Each number is 128 + 24 x the weight over its row's rms, rounded and kept within 0 to 255. Layers, rows and columns count from 0. The size above them is the row's rms in percent of the matrix's.

# layer 8 MLP down (transposed), 832x256, rms 0.174, rows 321-329, columns 128-255
size [102 101 104 101  98 108 106  98 106]
[[134  96  89 112 138 159 124 159  71 169 129 127 101 108 130 136 111 126 138  92 102 108 126 148 154 148 129 143 113 117 112 157 157 129 129 128 101 132  79 131 137 110 157  98 109 132 118 103 136 126  90 120  97 118 113 160 105 132 127 122 181 110 153 112 100  80 119 153 145  90 158 126 143 140 110 148 125 128 114  94  87 138 157 145 109 129 115 122 147 140 114 172 129 123 109 129 114 127 108 128 107 140 132 158 107 160 126 120 141 102 172  90 118 112 100  68 121 132 108 122 101 111 148 111 102 114 114 138]
 [141 176 132 171 127 126 132 176 145 135 171 131 168  82 133 146 141 135 129  87 120 107 132 127  99 112 154 137 115 156 106 101 128 135 136 127 124 120  91 162 150 161  89 155 106  94 152 154 147 125 139 132 139 123 130 129 166 101 147 113 104  41 144 106 133  92 167 125 116 107 126 122 102 143 128  77 165 130 130 142 103 155  80  87 166 115 120 139 120 148 141 110 101 131 165 135 116 153 148 120 140 120  87 110 127 133 163 135  99 136 142  86 119 115 120  91 129 135  97 108 159  94 108 118 113 150 186 128]
 [164 118 171 154 134 153 124 114 157 131  85 100 143 142 123 109 106 108 125 154 140 106 152 103 119 130 134 113 136 112 101 100  86 156  93 176 133 112 129  96 136 152 177 100 114 165  98 156 135 133 116  95 134 122 152 126 148 141 112 101  98  72  90 131 186 129 137 145  84 127 126  94 142  89 129 116 132 152  96 157  90  68 137 106 125 149 122 146 148 137 146 123 118 141 127 108 156 103 122 142 109 142 149 114 146 146  89  77 136 134 148 146  91 103 167 117 159 123  91 131 103 134 135 131 111  88 153 117]
 [111 144 170 112  96 133 127 106 127 112 149 154  99 116 135 141 146 118 178  69 118  84 163 128 126 117 131 157 114 120 132 135 122 138 173 150 125 124 120 134 118  84 115 169 160 130 167 171 125  71 163 112 112 157 134 101 123 101 113 124 113 109 148  79 127 125 110 122 171 116 130 137 135 130 148 109 112 116 105 136 155 144 179 140 103  74 161 130 156 163 172 138 136 168 119 154 108 110  98 117  99 102  93 127 139 108  87 114 151  97 149 134 109 130 135 152 129 140 152 157 121 106  89 119 159 184 127 110]
 [138 148 102 119 132 127 119 133 155 143 142 171 114 166 133  99  88 163  96 119 126 128 145 110 131 154  85 119 134 117 152 124 133 147 133 122 119 122  99 147 166 121  89 135 178 157 122 124 178 146  92 158 135 131 112  90 136 131 109 159 105 155 117 110 164 106 127 140  94 143 136 121 143 134 128 109 122 121 104 100 141  75 157 190 117 113 104 101 140 121 119 101 118 136 121 110 120 106  76 151 107 117 137 111 150 130 134 153 113 157  73 134 124 130 128 132 112 162 145 131 116 120 141 129 122 131 135 100]
 [133 167 126 137 132 149 100 140  95 134 104 129  78  99 163 159 130 165 111 159  82 121 153  68 114 166 120 105 149 161 114 140 110 128 114 148 110 174 121 112  90 119 159 128 112 138 150 121 110 110 165  79 139 139 129 131 149 139 128 116 133 159 148 118 107 125 140 152 144 135 155 162 140 172 120 162 163 118 146 193 107  78 104 117 116 141 116 169 142 140 108  63 144 128 113 181 162 101 166 103 109 118 106  93 107 144 120 123 125 134 121 102 154 121 115 178 149 107 119 115 100 149 146 117 113 152 125 109]
 [101 180 141 123 107 107  92 137 144  99 145 104 130 127 140 124 100 144 114 127 118 111 136 155 145 139 149 133 107 131  89 175 144 126 131 134 134 123 136 173 150 137 142 122 141 130 123 148 126 109 112 144  84 125 112 127 113 152 118 141  78 110  79 136 117 123 155 160 134 120 123 145 138 118 140  73 103 152 137  81 103 121 157 136 123  59 141 107 103 102 166 109 118 116 147 126 123  82 114  94 146 154 157 119 134  91 136 126 134 171  88 114 165 125 140 104 132 185 130 104 116 181 126 107 138 119 140 145]
 [180 161  94 103 116 132 126 152 123 147 122 154 172 126  87 101  84 110 122 169 111 176 106 128 110 142 129 104 142 179 124 160 122 109 135 177 132 140 112 116 124 156 135 114 118  82 149 126 122 140 159 132  87 141 149 150 158 111 100 128 110 112 111 146 155 120 137 151 116 116 115 163 119 156 117  94 127  96 126 127 182 176 159 124 154 122 119 117 123 171 136  90  84 107 109 169 153 108  67 159 142 126  87 146 130  85 126 159 141 137 106  96 134  92 119 152  98 126 132 151 128 142 161 131 158  70 174 132]
 [107 129 117 136 125 133 128 152  85 107 171 163 131  64 153 149  95 148 123 135 160 110 133 101 111 121 151 112 127 148 148 115 109 138 184 104 103 106 136 138 142 103  94 117 162  76 137 142 143 103 163 111 155 125 124 110 151 152 114 104 102 101 132 138  94 108 129 128 143 120 131 117 110 147 123 127 169 124 101 149 115 169 148 125  95 172 160  91  80 114 133 147 126 101  89 163 140 150 150  76 106 126  89 108 104  91 105 122 111 154 124 142 155 103 152 105 134 151 138 120 146 132 118 141 141 147  99 122]]
# layer 8 MLP gate, 832x256, rms 0.179, rows 322-329, columns 128-255
size [101 103  98  97 107 103 100 102]
[[ 87 140 149 117 140 138 126  89 151 124 115 138 114 127 160 118 166 149 147 102 128 155 148  95 126 134 140 129 135 125 178 161 159 109 136  86 121 140 142 109 116 168 118 134 130  73 113 144 158  78  95 143 127 157 106 114 136 127 117  99 138 126 113 125 141 136 111  87 129 167 104 134 141  80 102 111 134 142  92  96 171  69 119 112 131 112 162 123 134 147 126 156 155  93 162 182 141  78 158 142 173 117  87 146 149 163 121 110 119 106 132 100 186 149 187 153 137 106 152 129 104 156 104 147 154 140 172 157]
 [100 140 108 119 132  90 135 125 164 111 116 144 135 121 147 161  96  85 106  94 105 109  90 132 147 131 102 146 122 147 136  75 125 111 143 127 128 123 112 117 126 131 113 156 162 113 146 113 129 114 122 137 164 133  98 115 112 116 142 112 151 136 130 144  75 126 128 116 112 112  89 114 159 120 127 154 123 172 132 123 137 104  81  99 143  85 155 144 128 153 105  94 133 174 133 156 108 114  94 181 177 123 159 127 144 135 182 121 132 173 107 117 131 135 132 112 105 142 114 185 100 121 115 148  92  86  86 120]
 [135 158 142 138 112 138 144 111 164 121 140 102 146 128 119 129 134  95 146 155 136  71 156 152 121 139 140 126 101  96 157 133 167 168 151 154 116 134 145 118 130 108 139 133  87 153 172 147 126 107 178 102 134  92 130 140 178 144 113 145 153 115 134 128 142 136 128  82 123 122 124 136 139 124 172 134  89 108 151 107 143 144 126 142 147  93 150 123 118 167 114 114 175 103 137 158 113 128 143 138 185 148 145 136 156 137 173  98  91 110 110 142 174 112  99 154 119 142 120 147 167  98 144 129 144 137 154 103]
 [ 95 134 129 150 129 119 119 145  95  99 136 120 147 100 102 136 158 133 150 112 118 160  94 138 109  95 192 137  91 147 111 149 139 135 121 112 129  92 139 122 142 116 117 104 126 122 122 111 102 151 162 113  96 145 170  92 152 126 153 116 135 120  97 143 100 146 130 196 138  80 140 155 108 130  80 115 131 138  87 179  93 114 139  56 135 128 126 146  92 151 132 149 138 151 131 128  48 119 121 103 110 121 125 140 110 150  96 119 120 128 142 141 117 160 102 102 124 133 116 161 139 113 129 125 127 105 129  83]
 [138 183 115 113 109 164 107 116 137 172 125 129 105 135 105 131 115 119 186  97 108 125 153 113 101  99 155 108 106 140 166 131 115 122 143 107  99 107 102 129 122 150 126 115 117  76  89  99 101 130 111 125 165 139  75 157 157 158 114 155 107 159  94 124 120 153 101 118 123  97 111 122 156 139 160 164 108 106 134 163 118 123 125 129 136  84 150 174  95 131 162 157  97  98 119 136 151 104  78 133 137 147 163 141 133  94 126 110 137 108 144 116 132 117 150 119 126 116 135 145 163 110 158 106  91 120 146 151]
 [130 190 125 129 118 138 145 111 101 103 134 123 107 140 108 134 137 153 162 163 139 118 140 169 135 139 137 133 124 167 133  79  95 114 141 171 174 103 114 153 127 145 127 108 141 182 107 108 156 141 130 125 127 124 206 146 115 151 110 172 124 105  79 124 132 119 139 135  89 117 111 171 119 139 116 166 151  90 136 116 143 118 131  67 131 168 116 146 111 129 143  95 138 138 113 139 118 162 105  99 148 101 128 112 123 130 118  96  80 164 110 145 153 138 101 123  89 127 147 112 135 123 159 127 123 113 149 106]
 [102 123 176  83 106 105 136 116 132 163 132 123 134  78 139 124 136 167 130 135 112 127 138 118 141 104 131 130 121 119 149 140 138 149 141 152  75 124 117 115 118 136 135 140 137 127 131 132 132 150 144 119 103 134 134 131 129 163 119  82 130 134 116 121 117 169 119 133 119 142 120 126 120 118 100 146 138 143  92 116 102 115 163 106 131 100  89 136 111 134 137 138 170 154 152 104 129 103 129  89 119 110  90 121 132 167 176 137 172  88 134 117 144 106 111 169 146 113 137 110 154 113 116 114 157 121 148  77]
 [136 136 122 112 135 119 128 147 134 113 129 151 122 149 114 146 151 106 139 153 120 147 109 146 114 125 186 103 124 167 106  85 148 110 119 135 134 132 127  99  97 129 102 146 112 146 146 114 102 147 122 100 123 139 165 144 144 153 117 136 123 126 146 108 126 121 156 142 127 154 117 116 130 113  87 131 151 114 102 140  76 125 109 104 115  60  97 132 118 137 115 129 192 140 137 152 157 102 112 178 168  92 116 142 156 107 117 172 132 144 148 129 134 129 104 121 128 128 117 117  94 119 128 116 180 160 151 109]]
# layer 8 MLP up, 832x256, rms 0.186, rows 322-329, columns 128-255
size [ 99 102  96  98 104 103 103 103]
[[144 163 114  97 125 140 109 171 144  86 118 123 127 106 139 137 107 141 136 109 125  91 148 100 107 175 152 123 149 131  93 101 164 108 143 132 140 118 111 133  89 133 134 141 169 127 187 131 114  98 121 127 135 108  97 141 142 102  93 129 126 116 165  94 180 133 134 126 114 135 142 119  86 161 109 100 157 148 156 128 121 128 154  94 142 101 147 110 126 144 129 135 136 128 125 136 109 143 146 146  97 139 104 152 134 154 154 128 144 181 161 134 170 162 165  85 133 133 136 102 152 152 126 139 111  99 163 156]
 [119  69 145  99 122 159 151 141 148 110 135 158 131 107 146 136 121 142 158 146 151 134 170 120 143 166 129 134 191 146 115 163 135  90 111 131 106 117 114 113 109 117 127 117 127 141 178 102 166 121 110 137  75 125 154 123 117 153 118 171 147  99 139 102 142 117 115 103 162 148 134 117 121 144 107 122 125 110 111 167 101 109 122 152 152  95 145 113 121 113 147 137 115 132 146 136 113 144 109  84 130 159  91 151 124 106 112 157 102 126 118 186  87  98 155 144 142 111 111 144 137 136 141 149  93 122 186 102]
 [152  96 201 127 139 106 122 113  92 143 151 150 119 118 148 163 130 108 126 151 134 160 134 119 154 113 118 102 117 120 162 120  92  85 129 155 160 141  96 114 123 159 136 147 159 123 160 126 123 130 148  97  96 147 143 153  92 115 147  82 120  91 126 129 139 121 125 114 121 138 137 142 146 149 115 107 151 123 150 104 133 122  62 115 136 106 133  96 122 105  94 124  88 173 153  90 169  88 150  97 142 113 133 169 110 115 126 101 121 101 135 120  98 124 135 124 151 184 104 149 124 139 157 106 143 151 104 176]
 [139 157 143 129 131 137  88  97  90 135 122 127  97 115  87 117 109 121 138 102 133 133 174 160  86 146 131 118 140 151 148 146 142 152 103 148 138 123 132 105 112 116 139 118 134 162 132 126 140  94 146 128 131 107 155 106 130 135 131 135  98 116 163 157 156 147 136 147 141 115  92 119 118 126 107 137 118 147 133 131 129 130  74 109 144 144 128 130 131 127  81 161 147  90  91 116 122 175 143  92 115  89 153 122 129 115 131 157 141 132 134 110 131 115 175 122 138 141 126 143 116 110 104 138 138 111 131 121]
 [151 159 172 165 148 137 136  99 142 117  86 114 114 132 124 161 136 105 139 149 110 112 132 167 144 134 129  97 161 155  90 134 108 100 124 127 114 145 155 141  80 144 103 168  94 117 161 125 102 126 167 184  99  95 129  86 122 149 156  95 122 103 165 163 118 119 134 130 129 129 168 176 163  95 114 100 104 114 154 144 149 113 128  97 177 173 110 104 129 124 143  86 147 112 110 128 166 147 145 135 138 111 113 129  99 133 129 125 146 160 142 152 160  96 144 156 118 161 135 165 147 144 128 124 113 128  66  80]
 [148 134 122 138 157 123  85 107 100 129 127 132  74 110 117  95 128 148 149 108 164 125 111 113 183 112 160 111 100 126 106 136 149  88 159 171 153 163 154 180  82 146 142 111 136 135 101 138 154 161 142 154 129 163 112 102 134 118 168 153 112 116 133 166 134  96 136 107 156 115 123 106 179  80 128 102 126 129 114 121 127 103 145 145 153 116 122  97 115 124 125 118 158 124 177 124 146 100 142 108 125  94 112 115 118 140 105 191 123 130 108 152 106 143 120 112 108 159 125 108 111 179 114  77 104 151 149 120]
 [131 123  76 157 146  95 117 149 140 184 165 152 174 169  92 108 120 153 122 130 148 157  89 156 142 198 121 135 144 136  92 158 131 100 144 114 140 147 151 133 120 141 110 117 117 127 117 138 156 134 122 137 136 134 112 139 132  87  96 105 164 130 123 156 160 125 156 135  82  88 139 121 140 150 123 123 129 138 127 138 181 119 161 155 149  97 130 135 167 110 147 125  93 108 147 138 169  97 111 170 133 113 108 155  99  63 120 164 144 105 134 109 141 110 141 120 157 119 128  91 144 110 156 124 106  95 146 168]
 [131 157 119 182 135 119 103 133 101 113 132 108 163 130 128 123 138 160 102 129 141  98 135 153 125 133 124 119 145 140 149  97 139 162 122 146  85 139 121 112 117 138 121 155 120 103 121  80 160 115 111 127 153 139 107 136 100 107 117 116 113 113 127 163  97 176  63 130 122 157 162 162 169 136 131 111 123  75 116 155 148 144 127 107 133 148 126 133 160  90  97 124 134 148 110 113 108  95 145  97  81 163 138 105 108 107 129 104 119 165 117 133 132 164 124 161 124 157 117 134 168 107 130 142 117 122 107 141]]